config.yaml
n_kv_head: 3
activation: "swiglu"
norm_eps: 1e-05
rope_base: 1020.0
qk_norm: true
parallel_block: false
init_std_down: 0.0
lr_mult_o: 2.0
beta1: 0.95
seq_len: 256
train_tokens: 170200000
Each number is 128 + 32 x the weight over its row's rms, rounded and kept within 0 to 255. Layers, rows and columns count from 0. The size above them is the row's rms in percent of the matrix's.

# layer 3 MLP gate, 640x192, rms 0.17, rows 85-90, columns 0-191
size [103  98  98  94 104  99]
[[ 90 115  38 117 214 120 158 119  96 136 118 173 123 142 110  73  58 100 147  94 136 100 169 145 159 128 163 126  95  87 165 137 130 161 136 106  94 157 117  65 123 124 146 114 134 114  85 135  87  75 179 161 113 118 151  96 140  81 134 106 132 101 135 155 102 116 137 119 148 190 144  86 107  98 140 152 120 150 150 136 155 156  99 149 102 107 149  91  87 179 152  79  93  78  82 164  98  89 180 119  84 168 149 101  68 157 159 104 110 128 104 113  58 173 151 118 160  81  85 113 101 136 159 147 125 149 115 139 179  93  97 132 130 158 136 127 156 146  82 149  88 129 166 160 165  87 133 138 165 126  75 110 168 101 134 160 165 163 118 164  98 165 166 133 182 133 143 123 109 146 161  37 113 134 151 103 132  69 176  95 118 188  93 110 130 103  99  86 142 143  84 178]
 [182 116 162 116 162 102 104 105 124 116 125 155 126 172 114  72 137  99 134 133 114 165 159 122 124 156 193 162 163 106 106 125 124 144 187 134 139 119  76 129 108 154 164 173  95 116 134 149  48 162 134 103  71 129 146 168 135  69 130 140  61 154  64 123 184 156 117  96 124  99 120 138 155 166  60 145 164 173 178 125  65  91 137 120 115 104 174  78 130 101 137 145 145  93 133 120 117 107 134 168  46 180 132 104 169 150 125  94 149 144 173 100  96 161 150 133 100  99 177  94 106 126 121 105 140 106 191 130 122 135 129 108 144 129 140  92 101  85  98 178 107 169  90 136 130 178 124 182  83 125 131 145 167 105 118 190  78 129  92 144 117 136 130 200 216 134 137  58 119 107  93 130 121 169 172  72 122  86  92 153 107 125 168 126 152 146  91 124 129 174 146 142]
 [170 117 152 153 113  49 100  89 138 143 113 169 105 146  33 116  80 100 109  72 100 134 129 139 138 124 100  88 182 120 102 125 122 188 148 142 174 110  76 123 133 193 147 136 139 126  79 130 130 163  86 123 108 142 116  98 110 158 132 104 153  82 128  98 172 102 141 171 112 109 151 165 167 177 155 152 140 163 155 123 102 179 143 136 132 163 100 131 153 126 108 182 142 134 155 122 118 112 177 102  96 122 145 141 124 140 129 198 126 148 143 128  40 200 135 115  81 123  67 125 110 105 171 133 118 130 163  63 136  67 114 130  90  79  69 101  90  62 142  81 160 144 156 129 122  93 149  73  94 109 143 136 167 167 117 137 169  82 123  87 184 233 163 128  86  83 100 118 179 158 113 109 124 112 118 131 147 148 104 139 143 111  80 140 151  99 131 114 120 131 113 149]
 [ 71 133 123  67  86  90 160 196 134 147 158 164 111 150  76 145 106 165 150 151  82 140 156  75 181 111 155 115 134 147 136  91 122 171 111 138 152 163 104 123 188 143 161 172 112 112 135 192 193 132 159 104 120  82 119 122 121 154 137 172 137 154 146 149  87  68 169 117 141 118 153 127 140  95 153 153 128 122 130 132 189 179 128 162 143 126 140 116 139 116  75 143 154 123  88 131  91 101 153 103 137 136 146 152  80 123 133 125 111 185 158 131 102 115 150 176 213  83 143 141 196 127 104 133 126 177 141 171 125 158  61 145 108 117 171 106 118  84 128 132 143 151 125 127 121 158 158 122 154 114 107 117 135 123   4 130 106 102  95  85 139 117 137 186 123  83 157 126 126  82 150 161 187 159 131 227 120 167 153 103 139 137  80 114 172 155 141 149  83 134 163 172]
 [172  43 179 130 125  96 184  82 125 173  98 148  95 136 135 149  90 128 127 167 135 147 142 151 171 143 125 145 137 109 116 191  78  81 121 111 111 183 164 167 174  75  91 151  72  89 101 124 115 118 138 150 130 121 151 124  96  56 120 102  92 128  91 161 160 153 151 118  76 121  99 128 125 188 108 145 129 126 102 158 154 130 175 136 183 153  86 177 123 134 104 177 164 142 184 112 169  92 167 178 120 206 113  89 132 129 136  98 100 149 182 179 122 111 124 134  67  99  86  90 125  93 101 151  64 107 139 108  72  99 117 127 124 147 111 125 151 148 154  61  91 109 194 139 119 123  94 104 128 138  99 159 138 169  79 120 108  91 141 138 183 100 143 149 104 112 138 144 151  78 134 106 119 122 165 145 134 131  77 103 198 153  99 145  93 192 100  89 156 127 122 174]
 [129 103 113 139 170 140 145 105 117 110 113 195 129 160 160 170  97  83 107  88 134 141 129 128 123 137 147 100  80 147 115 120 112 127 129 107 110 129 153 124 146 144 138 112 148 154 142 123  72 132 154 180 145 129 192 124 104 101 130 148 165 174 188 120 138 105 121 106 174 135  98 125 104 163 200 166 179  96 134 161  25  59 173 100 150  85 105 151 103 170  60 137 137 164 100 131 152 147 154  99 128 118 115 114  89 105 137  73 101 104  97 183 126 118  75 104 111 173 199 144 123 116 155 201 103  68 162  83 152 118  96 145 140  89  77 171 171 146 181 134 171  92 102 158 131  73 106 162  93 127 150 119 161 131 139 109 178 153 144  78 153 173  87 144 123 140 149 166 179  92 145 112 123 169 150  72 128 103 110 128 150 153 119 173 126 198  98  72 112 175 136 103]]
# layer 3 MLP up, 640x192, rms 0.175, rows 85-90, columns 0-191
size [108 104  96  97  97 104]
[[133 156 105 169 144 129 165 197 129 167 163 131 104 167  85 154 141 129 174 166 115 187  85 103  89 141  90 117 189 110 153 114 138  62 140 164  77 135 159 139 148 155 148  98  76 122 133 164 163 139 164 107 158 130 127  91  80 147 122 142 141  95 144 118 152  89 189  95 191  89 138 139 119 133 132  65 116 167 188  73  96 130 166 153 161 113  88 147 196 211 190 134 154 119  50 169 141 140 105 157 110 134 128  81 148 156 157 112 147  82 142 124 123 191 146 141 138  95 101 140 102 138 101 150 122 132 127  95 120 138 142 128 139 242 148 142 161 178 123 153 142  94 159 109 117 129 112 161  99 105 101 129 118 106 129 182 136 126 121 119 160 153 113  74  89 127 173 147 148  93 146  72 143 119 148  99 198 151  90 196 157 159 137 134 127 103 108  99 119 151 103  85]
 [104  94 101 124 128 148 139 112 174 161 150 111 116 106 139  86  52  94  78 155 152  89 114 187 105 159 107 185 122 165 140 178 111  65 118 143  96 135 119 101 146 127 132 176 127 101 147 104 166 109 111 144 113 115  68 187  77  68  98 122 110 138 148 104 150 120 187 140 116 115 150 106 104  84 133 199 138  67  98 124 144 172 145  92 124 125 110 157 141 147 164 144 154 146 143 132 158 168 153 171 164 121 174 111  88 111 120 143 122 133 104 161  92 140 149 154 188 103  84 143 163  70 114 105 149 142 154 145 143 125 113  97  45 101 116 172 219  60 116 118 140 100 163  63 109  78  97 142 130 151 105 143 117 100 125  73  88  95 119 154  75 129 163  85 168 125 152 132 133 106 124 116 129 205  95  80 178 183  94 131 144 133 158 155  97 139  98 147 109 100 152 190]
 [ 92 103 171  97  62 115 107  80 181 167 159 153 104 196 154 137 152 179 127  75 172 173 107 115 112  81  80 132 137 136 101 102 124 160 150 135 128 201 148 133 135 185 143 113 147  88 136 160 139 100  87 129  85  80 124 129 123 143  67 138 111  61 154 121 163 102  71 109 106 102 114 112  92 106 154 124 152  85 160 133 108  90 115 111 134 101  80 163 200  65  96 102 146 114 132 179 134 123 180  84 145  90 115  89 125 102 126 139  65 154  98 124 134 115 107 135 175 107  92 123 102 153  72 117 134 161 152  95 127  54 162 163 141 100 150  76  90 133  87 155 112 104 135 161 151 109 152 110 157 146 165 138 110 149 139 138 122 169 174 144 140 128 103 119 158  80  89 131 138  83 131 134  96  91 124 233  88 106 151 142 139  96 130 105  92  85 210 111 126  89 109 120]
 [ 77  85  90 138 161 153 120 105 176  77 163 104 142 129 163 134 141 159 175 140 150 155 165  74 115 126 103 110 114 121  77 134  76 133 122 131 108 149  76 202 121 140  93 170 131 140 130 165 139 178 172 134 136  81 151  93 177 102 170 106  98  90 178 111 157 120  79 149 130  88 154 101 153 135  69 136  95  91 136 136 145 128  88 124  81 133  97 174  57 141 112 173 105 103 140 168 148 145 107 146 180 208 146 139 118  85 119 118 146  76  89 140 175 182 128 121 130 138  96 153  90 164 124  86 127  96  58 111 142 187 132 144 134  67  84 184 131 120 155 114 142 122 127  72 116 142 135 129 120 157 185 120 150 226 119 110 152  64 124  84 135 123 162 153 100 175 151 139 125 137 122 196 183 129 147 142  95  91 108 152 106 108  94 139 107 140 164 123 168  83  94 148]
 [111 149 157 178  97 113 145 130  98 161 118 154 107 117 153 112  80 171 151 159 130 154 146  76 151 127  49  89 138 158 203 135 118  88 136 150 123 179 148 164 181 173 126 118  94 140 127 170  98 102 147 172  92 164 122  53 120 100 144 117 143  98 111 127 158 138 187  90 118  80 156 121 151 134 134 102  70 100 125  87 122 171 149 159 130 144 104 145 113 178 153 118 205 167 178 187 131 127 133 140  91 144 187 139 104 131 174  84 164 145 151 157  88 165 139 123 112  84 145 138 129 140 144 142  84  96 135 104 150  64 125 134  94 144 101 136 174 136 128 105  90 122 117 174 124 156  67 142 104 108  97  99 122 107  74  91  49 138 161  99 143 112 138 116  61 134 140 119 111  78 116 212  75 119 127 153  93  92 139 133 177 127 119 135  31 186  94 118 113 121 119 145]
 [ 98  70 121  71 182 108 157 114  94 106 137 235 125 124 126 188 116 143 105 147 158 115 130 136 119  74 170 127 114  95  91 181 100 160 154  98 185 125 112  76 197 157  97 112 149 105 147  69 111 149 144 142 139 205 144 186 104 150 148 115 179 139 120 116 124 146 116 147  81 115 109  98 125 133 153 159 173 113 150  98  87 137 165 107 132 101 132 128 118 134 114 191 117 144 123 167  89 106 184  87 130 152 109 137 156 106 101 105 123 153 133 117 106  64 153 100 119 183 120 135 133  98 127 134 141 125 112  83  88 104 161 179  73 151 142 153 116  77 117 135  48 130  85 184 127 133  89 116  75  89 117 154 193 158 141  87 119 120 165 166 137 182 138 171 131 110 130 117 113  89 129 115 157 134 121  48 144 150  80 117 123 103 138 148  99 124  63 134 151 148  96 213]]
# layer 3 MLP down (transposed), 640x192, rms 0.198, rows 85-89, columns 0-191
size [108 108 102  92  98]
[[ 89 193 182 105 151 104 149 129  91 170 162 145 148 142 115  97 107 193 155 130 128 157 128  97 110 167  77 151 143 172 191 196 154 108 138 169  99 137 108 160 118 138 100 125 110 141 156 111 222  87 132 137 135 138 169 126 135 111 175 138 173 109 110 166 139 117 154 166  58 143 155 135 131 126 135 103 177 125 188 151  27 145  95 144 182 136 139 127 160 195 105 164  97 175 107 145 137 139 132 132 102 181 120 173 134 132 149 142 102 166 142 119  79 164 107 106 142 144 172 199 122 141 139 124  60  94 182 132  90 136 113 194 142  94  87 116  98  78 106 142 115 148  96 175 117 203 124 129 158 106  56  93 142 162 118 129 138 152 147 189 123 113 164 165 162 111 109  73 115 135 119  89 109 115 106 106 171 102 145 119 105 174  97 138 144  90 119 113  94 140 150 117]
 [101  78  99 117 177 176  96 143 117 114  92  97  93 107  93 135 130  99  80 127 153 102 113  68 116 114 149 115 106 154 128  91 111 145 141 102 116 115 111 112 130 109 183 139 142 128 141 104 189 155 157 118  98 161 114 147 112  97 127  92 190 153 210 111  93  91 228 147 128 122 121  97 128  79 132 158 148 102 150 156  90 127 123 139 161 150 108 143 139 138 137  74 141 100 134  64 152  82 149 135 203  60 202 152 103 111  75  84  68 148 122 185  56 157  99 133 123  93 137 139 108 151  99 127 101  77 163 145 109 167  96 135 136  86 122 144 157 134 194 113 138 140 178 115  86 121 105 134 111 123 102 152 114 155 140 113 123 140 180 192  60 151 145  87 109 113 134 140 110 159 120 178 106 116 127 148 121 164  88 175 173 137 105 173 130  90 144 148 149 128 215  72]
 [165 148  71 125 108 114 128 166 124 150 144  50 127  87 126 129 161 109 127 124 113 160 166 120 113 101  99 101  95 167 127 108  91 173 149 124  91 127 199 134 128 142 106 142  99 110 163 157  93 142  70 157 106 124 151  82  77 101 106 120 127 158 185 126 140 114 183 167 113 155 138 107 116 116 109 104 146 146  81 119 131 122  94  97  84 203 134 130 135 166 181 113 134  74 190 182 100 117 167 135 117 132 111  80 148 100  68 125 138  62 134 143 129 141 144 122  76 160 120  88 139 123  80  54 165 135 167 117 103 180 162 137  99 196  82 147 158  93 137 142 131 152  81 124 107 128 133 138 118 152 136  87 182 139 134 121  95 141 141 182 137 157 169  98 146 129 159 112 125 132 163 171 112 182  98 158  96  58 133 145 197  73 200 134 146 143 114 144 186 181  80 190]
 [121 121 113  91 148 116 101  95 151 159 151 193 141 110 160 118 102 101 147 181  92 198 153 157 156  78 161 135  86 137  26 132 124 127 166  88 129 133 172 128 174  80 111 136 146 204  97 158 136 108 121 147 195 199 106 131 164 102 134 155 129 119 118  99 115 121 110  68 144 131 139 157 194 125  95 109 122 172 101 119 120 125 172 157 135 185 115  99 147 131 150 147 167 161 110 130 118 119 135 191 136  84 121 174 137 122 144  81 105  89  57 121 123 121  91  86  82 176  90 120 144 116  94  85 140 121 159 105 104 148 132 106 167 105 131  59  89 156 201 170 155  95  98 108 125 123 146 123  86 160 136 145 153 125  77  59 140 131 151 108  93 121 144 120  93  96  83 106 145  75 142 177 109 115  66 105 113 106 124 143 150  77  88 111 110 176 142 160 160  82 176 123]
 [ 80 103  95 189  77 160  97 153 111 113  68 152 114 132 101 166 121 147 147 141 187  82 114 139 135 198 111  81 106 158 135 149 131  90 175 169 174 156 121 134 152 141 125 179 134 115 101 164 121 107 109  88  95 168 114  56 112 139 189 156 146 111 148 139 111 126 164 146 156  91 132 134 128 107 143 125 129 115  80  78 116 161  97  80 162 124  85  84 116  50 134 166 226 128 142 125  94 115 110 115 130 220  94 108  83 174 166  90 124 156  63 107 181 134 146 124 119  86 105 137 151 120 134 138 152 134 112  86 144 145 135  77 106 161  70 152  98 157 145 141  82  92 136 153 137 169 157  89 184 121  87 146  87 151 132 132 154  99 173  91 110 145  99 115 148 144  97 164 106 188 145 118 130 158 125 198 147 106 120  91 106 113 187 166 106 151 151 187 104 139 120 118]]